config = dict(
    hidden_size=64,
    qk_norm=False,
    attn_scale=0.125,
    init_std_qkv=0.0623,
    init_std_down=0.0,
    beta1=0.95,
    decay_fraction=0.611,
    train_tokens=114000000,
)
Each number is 128 + 32 x the weight over its row's rms, rounded and kept within 0 to 255. Layers, rows and columns count from 0. Numbers have three digits each. The size before them is the row's rms in percent of the matrix's.

# layer 4 attention query, 64x64, rms 0.263, rows 0-63, columns 0-63
101:172121156154156119169185119139087102144174109172174150093138162168169104112143188142127180109143168132102111095119131118120124060100159069102167190132136100120145119137134085107093179143160065
102:137138068134081138131119089128111099127160158159131069146112077110068100096115151174216087128166118093083135084139101126118134044094188124184171118095123126125115156122115105115097107121120129
106:085114157125066127061130087129194143163164144114124155125130161074118085114139136096085159187139086161053130173153074135121194123150106110144163145058138127116128111133127169097131142112140109
101:118107148151141123089134134132143150165081088156133064064124115084123098179131138132085089128167188120112093202068160107143115147071132094153126145065104140124166173114098116118180150163153105
097:080186065147127127146132068072116174105137164139152133116143092137116100059159088172080097129148142088144154128185135115103081192149120143183106122148066147119131147132142109108133117157117071
107:093118145161147155083133152095122148121123121119126118131186171136184139102176144143092076136122154116127202148155202116181153115108130132121068083126094082121158197100086143110148074078112149
096:113072150140055128089127196150176148105134136104148134125122094111115161173122122140151121178139100146159141113120193118119140167080067085116145113118156152163133069157105100073066161108139071
083:041114130108126140142134138151166193060172127068071151112125118101114121111113116155096110146131231127107127130179117131139122071106170158169120153096114095142126123166130090134102162084113137
107:080122181115195098148167105128133127151137156135116092182073091151065139132187131081132088143212122140137061119137136137143153117119101156131088105164116179097143151104101177118106156126145174
084:139153167167090140140138126157117133141109181117078118167162086136177126126133205137156171115094165162124092182177119146110162110108151066144141129092182081097106156192087081114106108127088130
096:137147184119153143116170127147128146148129156171134203147142096098073158079123117068153110185102147112122097115137089125129136125139133116074091163144104137088161180132111065159180191193147111
100:087083103141170155138154121140157150082097065147146107119112116138192220080140129148117058115128185120123173126154165142112133158128105084145116140077072083183170139140140131113121118156108113
112:137164092125159131160112127183080135122126146130146118143091076123098138081141143139123102070164169164131070165186063168124155164169123175128084108179129103157093144111129159188112131142191100
109:084119115143161105172148123135139143052163149155141111147112172170136098118125177113140135117156128154152144170130104117194098124142127126117224099080142149088139089158102096148114223083100142
083:098117136112102059117186133049147127095139122160154119101152197119176144089120129127140156113156135093134155111094152176113151148159139175138154077101073139150088112074088094113122107138156054
084:172190127108096113164171107124149125153158071097079123170098167135136118142156153154149166155122077143104155166140130099150103127150120085167182183120080169114118069131214104109097110140111160
116:107127128144110117084129109126171146162117113142090144155152215074116102166122162100096155143102131107068185171110073131184127102110146121128177113111078132129076174093153061139094131128074140
107:141095171122184159171061118109084144134161094069117132071116140131106244127110133159150169082150120161158121142120177105091101134145123157139136095145189117146148131105132151147101129128149180
103:100142138137099110175129146127149105147134135142160113118095124119161146179128157123127101128233101149163147096114144128089129127146090099070168173160105120073148120174072147127158075196157197
103:065134152088141147160131130103112131210142131113066159138158081059082189151115185127150122126108132182097115066159137077154127115116151108142177153178123107130146147181111109140122122133110084
132:101176109166130087138067117115194105176110160169141137129148107090164135127146079086092126104137200111130156141153173157081119156130111110126063118078106105196152168185120149102137144118103154
078:155108140144140143122123205090155125131096057142167076071144153141150098120083115145106104093144125118144199203100085147105142111113130132116104092085109145103169156163118187104194161109112124
099:103129128102153122078091123151123095165163138072135086131149079067123165155113113088114192104158184153140148156101121121117069124155112144143185119099137175159045139091146079158142136102112082
106:116130166107114116147138149083165099164141122078075135127070117104159084141138140119161151147101138147053136169146177136123156150132068130172104162120188116168132233124133137103149078146093123
088:135133151121082105078082116066108129153103173110123174060147132184127084091131196083121131197132150162178128132101096183143106149148109164138155110132137105131151171081162166129139098130138079
101:069105096104185112163192147103179110093071204156087076132147155108048164135158115142118092159109142144091062149124107159158126120162138098108100110146124098102114128105092119155116153127148124
108:176174160113099142078116124132087146118070118152140117129125191214081108082106186144084167131084143123119128101152109166085120106140145188112094096118125147114191105113142162176095163134138149
103:148064103142085138152028097123110121183118120143145129119154119120171184131129094119157095094148095106103115122140184125100125109048132092126096096126118126130155130108124182067100113175077088
087:168166143135127105092084127080064133114182097102129074143153127127131039075078097143136107116115079171129130150142092131097089115144093141163131106149139187071098161076105145149112102101162137
094:105135111076122155148124120146094097199132161161132156185116121113133080145126083164126080100146078150067069106135167080055155153149183155109131153140162158120125108128088160138165156185134134
094:134138097126164148197164173113089151171080102120130136164145126076103096179129112102130106152138165123137200146099099093118158168115146087091148180078122121133062132174085088141100161095174140
128:086112140088142135122037152195100149110145140118111101143138037120172087121137100103157093125167114161160131151103129178099121178134065140156098121189146120118181107099123094111135133144109174
102:120113106127188157085109151154137124170157076127120121096129109133085106058129103174094102150085148087099168148185118143116152157133201160086133166177088128121185144144127078118073084153128112
096:148144060172088104158128127113161097127127173146133155149086144085125147138095124151143117111208121132123130148082129157110124134125111144080145137054149149155016148109116103121063124117188140
099:204122134134165164122137084165133135151164095148121090137121121147138052180072113210100135143124100108177065152073122106130168071090120117113124134157114128164104166125119128091128153127084084
103:104143142139105121141139115095130108157114108144059138090094126148090129091123102188178162127202164154110104120125104176111146154126101100134080064119079096190091092078150114097133190140074127
107:106135102170076126101106101162089121091147184118175126126142101124088118172137103132103169185134118068153134158153112161090130089085154088116137068120156128149081150166166066073063151125146129
096:146145098107127175164191110123144093124116061122165135129135144136163116074154145138101174107111103090062087117115094106189123070140109088079057170095139106089117197138112168128120129124139117
092:129068137103168119143091114157122183102143183118151080138108168118150100159129093151102097150124125125124137166162128107154161127131052152119094203117202125163192174057119134175143124125134128
087:132118164112088129148140143148161141167132108135144096156143182117163131094085089135137104088123090225143111135059182116176151151096148147174119183150174158149191139117138157134163069152150119
103:127172098078096076168155172157117143143143137116101139105087101118169145131130126146137144098223197156114152115136166132164138117209097141117105176090137143103090144166109171158123147074166148
111:157120135114123199161144112181189152114137120118083099144121055116126135121162144125112106097099136095235170149174147088131147100107077122128088139155125125097140151118188109174144140091115174
096:130118115103076107094142084112143095126135054167132111127152166162135107169106208150121104133071090087141077108157146122184136091088142139113112090028103137122117146116119157129096099126162165
104:162130119176110100125120105105128106077150097163167113181098125133188162126069132158164173107174098113079128119113075142123150114118095118114198186117050169065112137146136129104137128110094166
092:077138105108193129156088147137154188136103147030075150146134125135161158076097140115134163139152084155092196150129077120134106128165112159145135148130142083137127161102175115139130123128149052
110:146131147108162094087185142140102082144106173157141139134114143119082143169103141126137104098164126113132088107161098088095107148131230066094156096111114114100090195137134079099106182163131090
094:131077175105135116116110140096073119147148121141182163126086121144138201110168121135196106103135093140144113141140163092070141093105157120101132137134041120192144124133157136119074126172057118
084:058135140175117063135099168112126160126143114198112156172126101108114150074156148098141055119167079140110088120106121121158128138144099132076148104162103140150188081116122108114166189100175131
086:142175150059088121100184148115137107175125096121161124174122174093122105124152152114174089162112115133141115105112168115137120175094148121167171113122132118116180148147061110162029088117092166
104:093085147108075174156101191120106126085117123158107167120128167149121097076153107176108113087104118193082152119105108116114133116103157131160095110150163148119204127164154093124121180051112164
112:186188144146126160131137089111098126087151136092144161131144178108140121125132248095152172112071116120107130113141158097139136147100139128121200136143136082079145102114073098112088140149102090
100:136066120092075108170096116095109123192136119108131129103099044113131145088149145112126127165131197138188135147138145149087201180092119142114131166103136191098127120132120138110088154153116072
079:123117111164132097074089160130168126087120115110145099144138175097104092134153097092098073066116193101070146024157095136090146154152157150143137143153157128174106127114090147102120079117140118
101:121169209135149125080101133105165170133157114074085116136198153101104129130147091112146113125181114142152146157171071152101112173160080145155145138085132178139124064085154130088146103103159160
094:135137174090149121118130098154101110130113132129106065159135138092085119145121065068106101138061220130126105143158149109135160130145159137130152121130105172113094165120034092176149120138165080
081:072087139096144130158150164117087117120113132113129095106177134166131128108080154093118097106160145125128118155094158245134143117114108175059136121136171101133189126087112188078097124099112135
101:069113121093074098099077160103122107168064106099136086150119110108098180084184110139119048139088114099113155148098125088168130145163161118110153136142168149139155150111110098079120096165070123
098:089126129095165115154107113140143078116148197110096066170114079117119221122167123138146063142161153158129139103156175130089151104173147121156149115155144141107171124089130156118145180088141188
106:118083143154113120066075130178174088059163140091199132110106142168110089146098064093116149156117131191165093080115091107124082158085133119154118105116160143131144077131130119149163160129144136
100:081134124085079088175092173087193107127108131096089107174152091115184142135108115136150162116134152137142108146091209168139104158129052152164100108162139104142083161087130153099132163124128099
108:130131114147199116118174155073136148138122142156091136112099136059115104079116139120154065100149146136091182094142069132189097142112172153148087137145075170140105128104136096116131131167103047
090:138153159116115154144119090207076147131140154123096094158086067175117184133147131108144128150124114131135152176160207148164157045140091158130132129135085205138102164144134136130102114122165108
090:096130153111096114196162127099128148173089158170078163129089107123127117150151072153127128173199109112168092105132100146159096196110091121127124118138146202167164082162133092125080150089136115
122:130110137107127113081162163118075163139095138138141133108115128110075098149120171136103099098057175111122165126127128076117157091146210141159121105088175105141055167174092113123075172136130080
# layer 4 attention key, 64x64, rms 0.261, rows 0-63, columns 0-63
093:191117141112163185187132085118120157077126107058126131151093137118094159130024138112149149075162113153108102107105144125190137131144113145094119163114127151100107118174084144161166099095156113
089:136107152138106082151109119181110178160124144184167113199123117114081120152177131152116202086153163147080136154131144082089138145126166097097133196180147159091125140138071167160153136140112146
102:136207090110131144113159143094178093185130121158095119185092087100144130135144123121163140118143156093143156132131143028155155155115138157099115184096128137083157073105159163106126061152116143
109:178140139106148117105151196125142139118127111156123086123181134071151099141101117126085136145111092131172140142115173143168148118082157129088178125071159167100082123117080116117159125118041045
091:179139174153093111088098174184141166129069111143117162116118147089129096128117140125165116162047170119100129137121070131121151145137170087048105135083120167166130120172110142149059129138101141
106:153097102179112099166145200115094143162107095104131068059041130113140131115137145163101096120112092074132129146163130149133102151065146131103173122074101150140140122142122104120120184125062149
095:128115142085099079223136133188121102141126138104106129087194089136147154118113113060094161163155171132164158141094126059152098098078148127088146099130111171074155109143130104129119118132117173
079:109155158117107173108141130111130165135105152118131101131129115097137172125173083123110115081070113136082170136145135116145095145132064061071124098145139163137169048121182061119156102062095139
113:131098153131108123160128127161094149148147167242088117120164103112087135108100188165149091108189067115114110160159113155132190133116168125119143071137145132155143107096125123095186172129156112
090:121111143132134158138190071110093177136135085111168123148120106091123164106158117117116187096114042090116159114116159095176130100108127121090169206135073177128167097151119106104083120119148167
094:117168164084170132166100048146148169105137114128052111150101102101114092104110146146089089147126120165119114113140087152128113182098144137145112115180123154205085063128167132122094091152164094
100:158139081204087102164126189094099182071101164105120115103159168067156108110114126170081134154106164106116165142158133127145096117093148138091117078145147177157130140180106107128116120097080166
117:101107207174132131147110094076100155094102168168157179138124107129085087109127160186174080141144116084154113103135140172119156117171144079109091104143139168176192136134130134069125123154134090
103:170127156149106164163200203170137146101134124147113139147166161096090182162107184130134113122123154118118115100124127103140090115142131096133158168125102127086153065104106130089140073037175146
083:147162085198126131140087183101148125166143116148132131155123132089109152152084174062098148168195189147142114126117141090145152171134118072142124123076102168180155107186097167142127168144144139
086:114125091081126154118164091105124128173161161125108125152127130101112130128132130082148216106065158148100157108109056133138128125162091194111111161071142089051132151139143162116083137080099160
112:154167061119175146127200169071123143210156113107108077139130125110124143140135140152134156124050153151124165112099113091161118136136148106140144198097069103138088129131158094108150112167088143
111:058091147120097124059138179127071069090100179120138129138157137184136133142099134121135158109155086128150110141143125192153124078133096098202168098193169081140126103130153117131122139120094119
099:135094083108089065199128163159166133080124133158209136143165102109141127083105126107155109178154096154096117145135109087151181169089120185153183116086161135109123127113132172071112124122141119
107:099140191072133117150183128138124190126119147114092052160149110117109169056112119102121129109105129172059118140112166143157144120162142153173102204153152144158151126123157096152114150180101157
124:125110062171113119076121136106152194142107100138094124092139145066218142144115071135170143141140099091142137173101119106093131143120173083122109078118079177167079138148138135114117086162101130
082:169132104153102089088119152153131133132133118141136130092094166099196078145116127173104129146152135089150106103138207080157094148102148146160191118030160136099075126110129137137107099084106083
100:109172110092168120091155150120151105159127157126129111095157126112110141215086091117111116079085147143181153153122179133097208082169118044196121126129146145111080136142149132107101114136116140
105:094138105103127115125095096106145170202086115151109058116151105118171141128156103134114093129157099118149157137135139164167205104129115191116076142119050057112157147133191114118113124122093157
090:134132159132150156134151175162147063136096107134113166090100132133118138154157158169114101149125119101185140164128152088143172171147099184115124094087106059119172087159135126116086150232145093
094:084144145173136101110155121119092189097105078186092144169131127093098155130115155149104039104139116150119133125138091137159114105159105121112119096113127161221166145081129088081190155111127106
101:137120162157103166096166126121109069105181102138146182148068115138132079098169108209117143126122134107131112113106074124156141133143155113160119077086185079105167117162132166184141101147172081
110:148109114120090057117133173152092141133108114080108120109135092124133103100101128114157233163155071151123127141090141117092096139095163150094166148187146137120076175163073087126141132162081146
086:084133129096162143114117103191116093129116125185168160096038136153109065164143160120137104124146110061149064105135124124128199105128124105162127162105127055084148137148129123155148120121085158
095:145164162115098095105096108136167125118147097171128067163102072118091128082125125105203124127190122140088142094135140136080188119120159146167099153171160145103115180114123186188144094129102085
095:119138115064171104146116141121162161119195157117171078123127170084160185094083178089141137129108165145119118111176176126159121052154092111129116138157096180093078163122178122112116130105134098
126:064117190165117087136091118142153103156125156152129145087189159142120136164138129117134075142095030098143122136150142106085123141064141125143144100148180106129136133183093099061125091110084135
102:127179194120135137112076099127076164142117141041165127124115180063164100122127137144165085128068131115106171087127081110122104156086132113167136164140173144122103118139149119171150150126075081
098:134104053128116084193139134117117120124107129147178127156129108137134147159143160101174184160191173139148153127159133081113148076177124059100147087140056140123095144152138171073147108153114105
100:191111137128153149127107079161129109104073151124110120129148116148095093154149144121133161124115113100118158128120188140179100097082169136111126142068129136126047231106124146160209093137128139
099:120092137168062090107128119101122127118087151185098130135166148106083134199103148145106158106154087139115178128049087105132106135132186115074161064124115130146147148157175103137085128146084089
123:198109116149136108140108091180126121166133151095160156151136114173112171151135119153154199097100135140172151108102125081125122129100168098101175132141072192137064083120084142135102109187114183
105:151116099125146131139129074043122152120116125119090141175033148142167092128108124139137105138140111147111112124160157188141175091167087188097090136115137093138119135093175165138184109072165109
103:132144160167177145126131190175159139135078108135137123112151112158142083110159139180121036151147156128139130143145125178187118120082133133110111116177118101099136174150134115067217102096135162
088:102100154086174130097121171079175137147087116184110128100119046140164096118139123078070108180188102104086108090143139106131135106122084157150075131143164101109119166147105132111185146121085146
100:061119131134127148149167149078168158137082146144152111148090152114152125104123137105141124108167134189115114163156166127093219112183085095122129086117148170069146135110194157108126108064147098
117:115083152127176131146138104144093165109126203115145128087112119167163094134202129158125095149065154101130144217166104160145137138094133130142134103127127141157115126126153122051104126052165167
091:213122081172133146175153143107100139135153133145150094168052141146127097066173124118114202121147146112129132161068149167111129104123139177168138113112080101139165120092071158128176143134108136
109:149132030116101142212135127131172133142144140153149101153128160128133017167136129097164175124141134148097101081130138096136127115144122101105111176112162086117111139135125153141148129080179182
096:109148170142127150119158100086111086190109147145114143129140144105146134125158136157170071161109139151126122148170155124138141107166058122129091170182151119158097126197210067073115129131093182
108:163144134143146120143135109142077142099134110149099116133140091143061114085086137132144139100122143159149124097074144074137117128150142128134168141138076207104018080111105163197088135140099100
090:150098098150074122137088126159099132132107163097059080108167108140094107087106147124118196120130154109123145070088131157140124194100148152165131107226168162132131158166109132158109168168142131
101:144096158147137157203169136165132142130149165174096119132169145083120148131097178131156129189204142152118126113151124120121052199094187116123146151147149147153186090143086148099121140162107125
081:078112124126167111160101188093071156155204110146080098128113162120127172107142149055090176163104115115098112110117105155146196121109140181171109129152140108052118114109137157153151136162137131
106:117093183169074117110169157157162186146164136108081113109121103191168136135135120176132141124165128123066161072153154079140059130111146141110143096103141090126158077163126125163146126085068118
110:130145168071163141179138175103082110139141093103141116185113131130101149113108145089135153145081119116156084112114102210179112141158116150163099214122127127135169109163106148176107093126199147
099:102177175068161105109094173178117161135107188093156108104145143086145091096117170105125170143174124124130165146116167103128186095106103119151122070118116136120139131186125112096079098149201090
076:073159078141136138116103151092123145141160113152196160099146091113153138111071074167142051158144147120117150156155122096084120166131139099111081127147098132126181143125107123222194144116108118
089:071189076135125119075158107145127060180141133212153167111083121109151123177108126098127130139105108084157134172165123109128094156168136109129159095138131107088149091143157145105116160109051156
099:099190158097191140109136145134173185100165119131165120138107061064085119107116151133084099111121146104177121132134136197116179110128113093183083143111111198154113139092146127167169133126123151
087:145135158186126069141122165115078103145065104135112120081097128095159191123130149161121089089162054141156112120169163074141073148156129134168121059140145079100141133117075108105157110142124137
088:088108139136155085080172179141094141189089106108124119097168142051135105085085150187087111151142145163110214088164114133088126122065126157149136136146146115105120132117094134137084111167101130
099:049110131143121087142149153168074161097120150181113093113145101113075131143142120185153089019175125128130124185168100132094145112118096118162110080140155146122100103129119121122110103101102178
110:162137145097122144153100158161187095106176112159116186072174092198115100186125066131123071136133142097136141092055109100088115126091105153142128101173135119109113072124145092159154109117134148
109:088090137151144109123135127102125123195087156187093122060153148120155163154148108070116125164183088144165137160115146133113173087158090105135103082082130082194172158168136101086132112115116163
096:126187137104139105123128127122102186151100125143108111147154161093100133109116165146100081179128171142072115118142134126097081196187173104084161156104123159137114152210135117151144169157111048
088:133104155106096124171164066173153134158106174105155142147107050111105115094180180179113162084131149125178115162177115187100208111138139110137093105138142145145132155128139128095155149141113184
089:097110191142119103112157107194131148098173146116092155120172123105102162120130183070151130156158108174083147150121120111133110115135150104059148056099105098065120070116163119079130183146128117
118:134140151136156172082140133112114139165126133117158095151134131147128178013120133161083146100123202115131131122140180111148167103140163091151156164135099212131137131128111136209129101145143084
# layer 4 attention value, 64x64, rms 0.237, rows 0-42, columns 0-63
113:107123141063081122093088136106134117147115111085107155125151175110054131110167141178127143141150083195146076118131114145038095092116137120138178115065125094090151117126170128140164167125109161
101:106105132115137118145093148143123111135111107117219071081183141126084088083145089148142180157108119068108101122158110137127093170178145133153170112126116094176126098115187144116199130155078106
099:116146117124153166109146079081124147065145185092143119119160093127122101153067183087140120183143080134129078126142083112148104125112119145160199091157129090113167117111150101190101102166092177
104:089155080129147054150144123119123106084169081099087161168132177155142123093135127118112153113128124064130132104171108100136140091082172128142121123044161113172080128105173120082110133104066093
099:122122109144093170179121058128190129068151153150129131138103090116102147116152151133088123222102165123188171126148163147127126090121082128134156154143145125119162131116110131193130194120105192
115:137114147154108074137144097108197097095125117112085064108167168110157047154084142101093118115128131102142150154161071108154100115123142099185119139119098101124122105127150113151192095162209107
091:096151106124090130161115103109118121122145135137128176133121150148133145128010140179053149175089083079104126170107100135145140137100113104149115122133150136133177188090120188159106099137087179
106:126091119101128094129185127058135146138124158144189112093109130150121132120110161132119132185159133093148185106045171215156098196141130098129172098145149106127082133094150097141099131088127123
089:116127150177122128168125091127133122073140034142127100139157120163174152112160073151153109151132148133168113104091129089182114084140097064147102159073138131113140142137164183103099158154083193
124:104127115104150126127101188132118093169163122128102125087125161165147137110140142188169115075152126167173099094095120093153130076133170137028122144182205129130166162086119153089144099119125115
100:128112122146097145146098097140144053115086206145186048097128108136165114111158165183186109125106164133109039095138126132140116134161128116120141129091133130101122084124108179137154154176122161
090:122126184166182086167144178121148113159148141110128152127159158143137155097109137166120171082133128107132114112083109114085119125080110160136132137113172105187136183025189108164146128109190134
095:117173116101092137187137119112112161116109108118183095134143160162158133166140145140116102142147146051187173113064200152180113148156149084172133147107122110112160075113148153125080129164095177
096:097040151126140103110108150179145124114079100164114158121119125126115147122123098176167133147114160127125091101081067141154168136119100104173143128175029153065100135152133084129114154091132083
088:123173141128091163135061131180103145116111108145107173166133104068116156122100085114191170129111149071134154164113126131172171074149114155101108133134124162158117127100071036137125149085093130
097:093102117117126176144138143128097152185145145138178107050199125182126126093142124123127145148129105129121144137100138130119082119096099121113092114078134126140174196087131176147184083152132035
101:171159113204101096110163091127149165116106165157114157099158174157161093074139142076105148087126155173176092152126101146149129128115136140096074174159142116082164075105125140111189124112131069
109:128126113091105141162109166116111139156178152131106197107120124155118052123157157161091131163166120150118103168159139142137100089097056112126154155151140144072161154083173158105097172181062155
083:174151103157084113111135177074130099119111172126181100074136073168156086105185189097156080107146119158113153124098177142117098139142116086120107182105145144148146128107119204083106161138151122
095:120147131109037148113133117079151140103124092148097171101142137171130146129123112171156140135122107158102095121115102081185132134147128148149099120141065175120134178242090178128162124092151154
108:076058155077103082132134085132110101206128154132157103151108154110156096152072129127094103115167179133185205117095127141144107095125169192104161128147092108112127162137142113142181130113123128
102:052180166141183107185142109124158122175150168079124151179156151132153139183168175120135147109187131082127124156110097147174093065109153157150180124129134106139105158078145129163098127132137111
089:162163124159101107102132135095062145086143147109107146157073092136163113131067120078087104098110132061096172182088160099152157142127106170113084154165122139098103121133099088063095179124144113
110:157050124118145159172091116202122156104133107143133104121084099095097089104123099109127117151048165127145144189192138096173158114106106093150116149171126109128167125085141081147100124153075105
096:129159129186128128118131100155132131075151081098168029140134101217149134126191108099162121155112133077116099141136113106171089102178118135123096116102165139078136166177113155084109146137137103
102:136126152138081204161110122156097096161109126113158086148146099078101226132147076087121144140132129120120128124132143170105101084127125145166142108069144124157033101112176108106164104133121091
090:121135160137139122133114127165073151149117172110079152135089130042168089191111080140182105104127176127082140081162128138128142096107159122145102146112181146149104147048109128109128171170177148
115:131135156143084070137107145164154089105089067123137126159108112136116126144133123150080098129122119141151184146033142106084142061101126072165126175116104131138132188136143128100073173113194139
112:126107144111067132135131150130149174135096069109069157094151159212168132120124152107175132114125168116139167157158107138201165192156130067145057155117118149117141123155083126117163094111120126
091:119094102103137103114106088115165111060086136125119112116131078086130109141131161172182112171092179178164129053185133127100111120152175140169164105097173101088170116164113140143131159113146186
102:115145114107083167122089117120163113166152174149101168147117061056095174146152078108102096116147127197127139148160092207170095120131155095155159114082146113080094122176111118136156112159130125
108:085134105140154148131116143111125176145128094080074111130174143131106111138188171086209088140148158128216166095117122182154132119124149096086124141092195122102121092086106090119086139122157122
086:151139113124183116098158101150102115167116134123153069158122175169157149137103164111124099102145123131127121148160147121072141156177242163049115116127162122188143114121139182127118074134134160
120:095132166138115073115143124136171098057140078130101110135143206135159114121129132173155183143135117098174131095109140123117144099162100137089125133078143156102111081134113057144155215100148181
073:125181130137099129140147152159101159063113128096117154089097133224117092116095144178114167147060062117064059162148126097123145110129148103156093133150116133121158155093139105137080124149146159
097:146136173191172124121171100102132154150134131090081084148123156106098142161135114108136125140136141085125042159098114151095105112098121117106103137132085079137056096055149132148155131125213093
109:087077152094128167200121084129119131137107044110143144085185088135195137120144131090093113143137144176182166075134169070110113126142148131147138128152160127148162120098147155080101113145080130
104:094118128154100129177114143114188107136149109105110181121138131102148094108213128116047127093118118197128155117149145151086136106151146084167138186135065109104121087134111120095179131167093076
094:109173134119050152139126143168100063128107194137136136113153136095160123120092094120125116115166115162145093045127127119108134065067124131149140148091128157154132077063165134125151167180118173
111:149078188162135103092141144122100140155071123146171097085119087113136115105112064114117104118100149175125137089060142155096124226123087082125094144136129120123147106099120162115137172128197156
097:129180132130180079076134182176069085106140143099106167141097095144135132163136139125087144112150066173091121151148149127070149088116159106150167147128184145095145121113169121075113195158152142
082:174150107096087119114105169148080084198151124136162113135106194155112155111140143136111126087162109104098180147124165161105103137152146134169082133076090177128137141166192209111161137096132151
084:169171139168177093108151150078133201087125093136119163112201113134140066096099095113187158146129153106107127111151126097133132210136120137139110123165128112211172145109142124145145129129165167
# layer 4 attention output (transposed), 64x64, rms 0.207, rows 0-42, columns 0-63
104:155084070144128124150101132094119159082098105123191098133120163097144113102146151133104046150092157107087127140141093100145125124116145114091097190110104076166120212109050123133157098156142140
107:170118110063149118179184149145081107115189140153133119139079143128115085120170202095124118172116109126105123158133080092156197146093141128139180163094121084055129163134137101096108143124117140
101:089109087098134093139103173109143159103150145125130091045116121060190101112148106095116141136189168171096167136133133138119122077096125135182104068088120091149131157189179131141143148096113115
108:132094141074123145133156123122115074078144102094167154129111052103111138095142128133054063151141124110131079117148102129159177145115109132140113128137160140090193087072088178155166130137171074
098:180157091225155116112110168066082123148124126149109101121119147108144080097130160173125187118169157104091150098135143138119119150167159163154105106154128143172145161143125157208159155138097078
112:091083128070079133170128080090063080135137140085089153141123113105098161121182177137152161109152111150110110101143113124085111146127169133168133113120197067143129150157134159141048120165162123
094:092154129127164096105095158122117140093194164104129104122174184062089089128132152079122117132118186140122149130196116161108130175141148171173134064129114161114090117114104153174167180097163107
108:135181178119143136098117086168151153088134152186116104139120120138100029132146097183155156117095119136042123115154107152132153074094184137143105128149164127100109169155182122145178124109112138
084:127161155139193132098155121105065145162133062140152128137131136082099169051119103126102089109150098150126162145147106152174153133166177148132105139103089133132134148076142179172072155207112132
125:133157077127110158080164041115217131138139132119162161171147123074120176123156106117084139130053154055138135157165112120135134114136133093089163148098073166126109115118142146115151114168121119
106:186142134104168141146164124109092153163112147081069158114104114151181127095147153135108117127075186136158161153160098096142170160131159119123123145100096096136065159138201101117041138123081121
091:129125129091057102061134123183166116115138139125192151131165144099088119122178136162102088157068151100132171118133107109113156097108168178147178141111208149055122106113100124115102102137151121
092:114119166101179120087098104166118167118186127162096082120086098140126069079139101122117117135158084160108110143161079142119129170106173144180145077132080153138117155089189133160173141179074131
104:142154128142173110092121124156068084110074130104170171094119175165123126130082134145173115093128098106138109108141092142090146093171134090053131142115128101058066115124146090107076062119155115
090:172144130140141118091094150157108101169136103130160146089130135159146093168079173087124180114135053106242133165083141122129149142135066163114107139108097158100132071139108151155141140135110091
099:071160119094131124073169135126153128143155153175123093155175116128080136159180154122116123092081157112108134125155128063133139108125167139152204161096078092070176131125113107153138154113090201
102:131146108151134123205105070116105076148132124054110105152129032069148174148136116149144136052138147123118108126154132108071117138138094155133124197161144124125107110113111137116114099123085184
106:133103039180171101120140135069136117066167096120184117122105142172152127099135098123084090117130160091103196114182098134151053125132127148162135098168077129149101119114116146153143133136125173
079:158166139115151137151134118088150138160134142142093100190105030144099105122138104151126114149115174110170144120094093133144088104129163123190143163162088140218113120127202097139088144142112177
093:090125137148200130151103103109074164121111149093138134114180129079091180100087176089171079094157114108131152140158158127144076082114138074068110137153097127170128139168120086126106187115150092
105:094130151153104128098136063162130151082119161103075174158131173170124152125172152137125181124079107152075127166169093174123117111157105169082145087164139073129128179101139168119204144130115121
104:128096143095101134074092147182135142121135155088169162073107087197161137078180110126080140162150163133141181130168148145103113117113149167144127099114135106066198134165129186175137132153152136
090:091130172135110102139092132142122138117162109095121147133154105139132121130086081106171120131136060146135123122098116142108064154140079184168115076209153174149138039099178096111156154114091092
105:159140045194132091146168136110108097120164109199118146156074176177186119150140159138172152091189104122168117119117108160130137156179117141177158083093116137115131092116132151146097138097116148
094:108138121088142116142179132131099135161135113109112151091132085117113134062106078095108092133141095141113136094095120074167095157122162094131102139111062111087208105155180109142071157187062117
100:135132205123157140120162177134144146177101086181074101106140177177160141121144171145135093125102088140166115174094159090181130122089130169142119152120151091066191153120097111127161118129089166
088:138109144114108176126163129149118169109142089060126132141112158183139130171146118198087181138107122124190171204114136132152114145181094143190126104089183165141128083084150143135115119118176134
122:099177164132099121077088125139126124176076112166178154188121149130051128104114147159142080128114128144144123104094088174117086132209146157143152140163132140154130142086114116167131098208159108
098:132083121126191142116122069140091092100175143125110139140163094153072181159108118110184117061172116106176082178141112111105149131111192065126114135160131120161105113134127165189128159146121163
090:180156102144137134169162119102116136118105163104106135123116129080164090155135138187119161174181141151119128133096148121172143125163158095130081130067130130184064200130178163129126124150158041
096:161105151184146179144104144122114105125129098116112074103161189167156150137092143134144166107089131119159117128094225177163049093104129123122116120110113072150139194139113136183143118106106154
111:148119116126115186109132108146154113144142114146142129124122074152122117140147047178101186133170125080160140164120113143136178144137157101141062179109106151161189164128181197175150097162129172
080:111133141062094144162129112139197183138113147118045126197133117114145150139128099075117160173108198181083070153111117130120158187097111122104131140096143162126120096114117172101162147119144139
126:133121117089109115105122096098065113129097120088157151099127094076102080107122117146087117132077045102118116110143109094106200148135136126100063154147165134164096149129116150126090096187112046
074:086146075098157074175119158144109168104142161132189121121127118103142137113135158133168041124147200111149156142141161118101098158116160112200144097123138187129133070181125079142103145135147101
095:123102172123049138165090154133096169179112104095122115145113130160151128078163120166178133126111112115075165151163122089079135150103162156132108178133178119064177105156110135112083105120123200
114:111131111094177091066169099098171126165109128165092093138118114134098148134137099115093110123181111123123106166108149101154119096148136127146174081123110134098064196056106164101186123207121122
116:184118138172146140174152136095111106137122163156160114159091108192107188121158152170137128115139179104159078143143187155098137123162144151161159113188123112166129191093085136116155111200159158
089:093100129090155129092135161090141121161091093076113084111125122092153150117145194167060104121086165109189173214139126134165143129137081152185164123140153121161095145101117099133141076143104127
110:104143154124104110097131124154107136153104105147086095166127170112057099144116085171165123116074106137100159146069100131127134106162144112143156143145169116123046151089152063083067088108078170
105:092132104091107106133126159124161112113075086107192120126124133113139136136112061139094049187092133134155108106050159118138064125152084108180153101141148150149116085108124082133147064160140109
084:121098156143156125155113093158116143081125112111073115155165139128098100106136152089114067185057109112128094108126060103142088182060113120085125114147101123152153093094087064098124132120124191
080:117115116090072118160126146144120120125184121130195110159135097052070112165117146124149165152202123158096191147098117120152191097116133131167149161106180172128093090141141131106086163115173125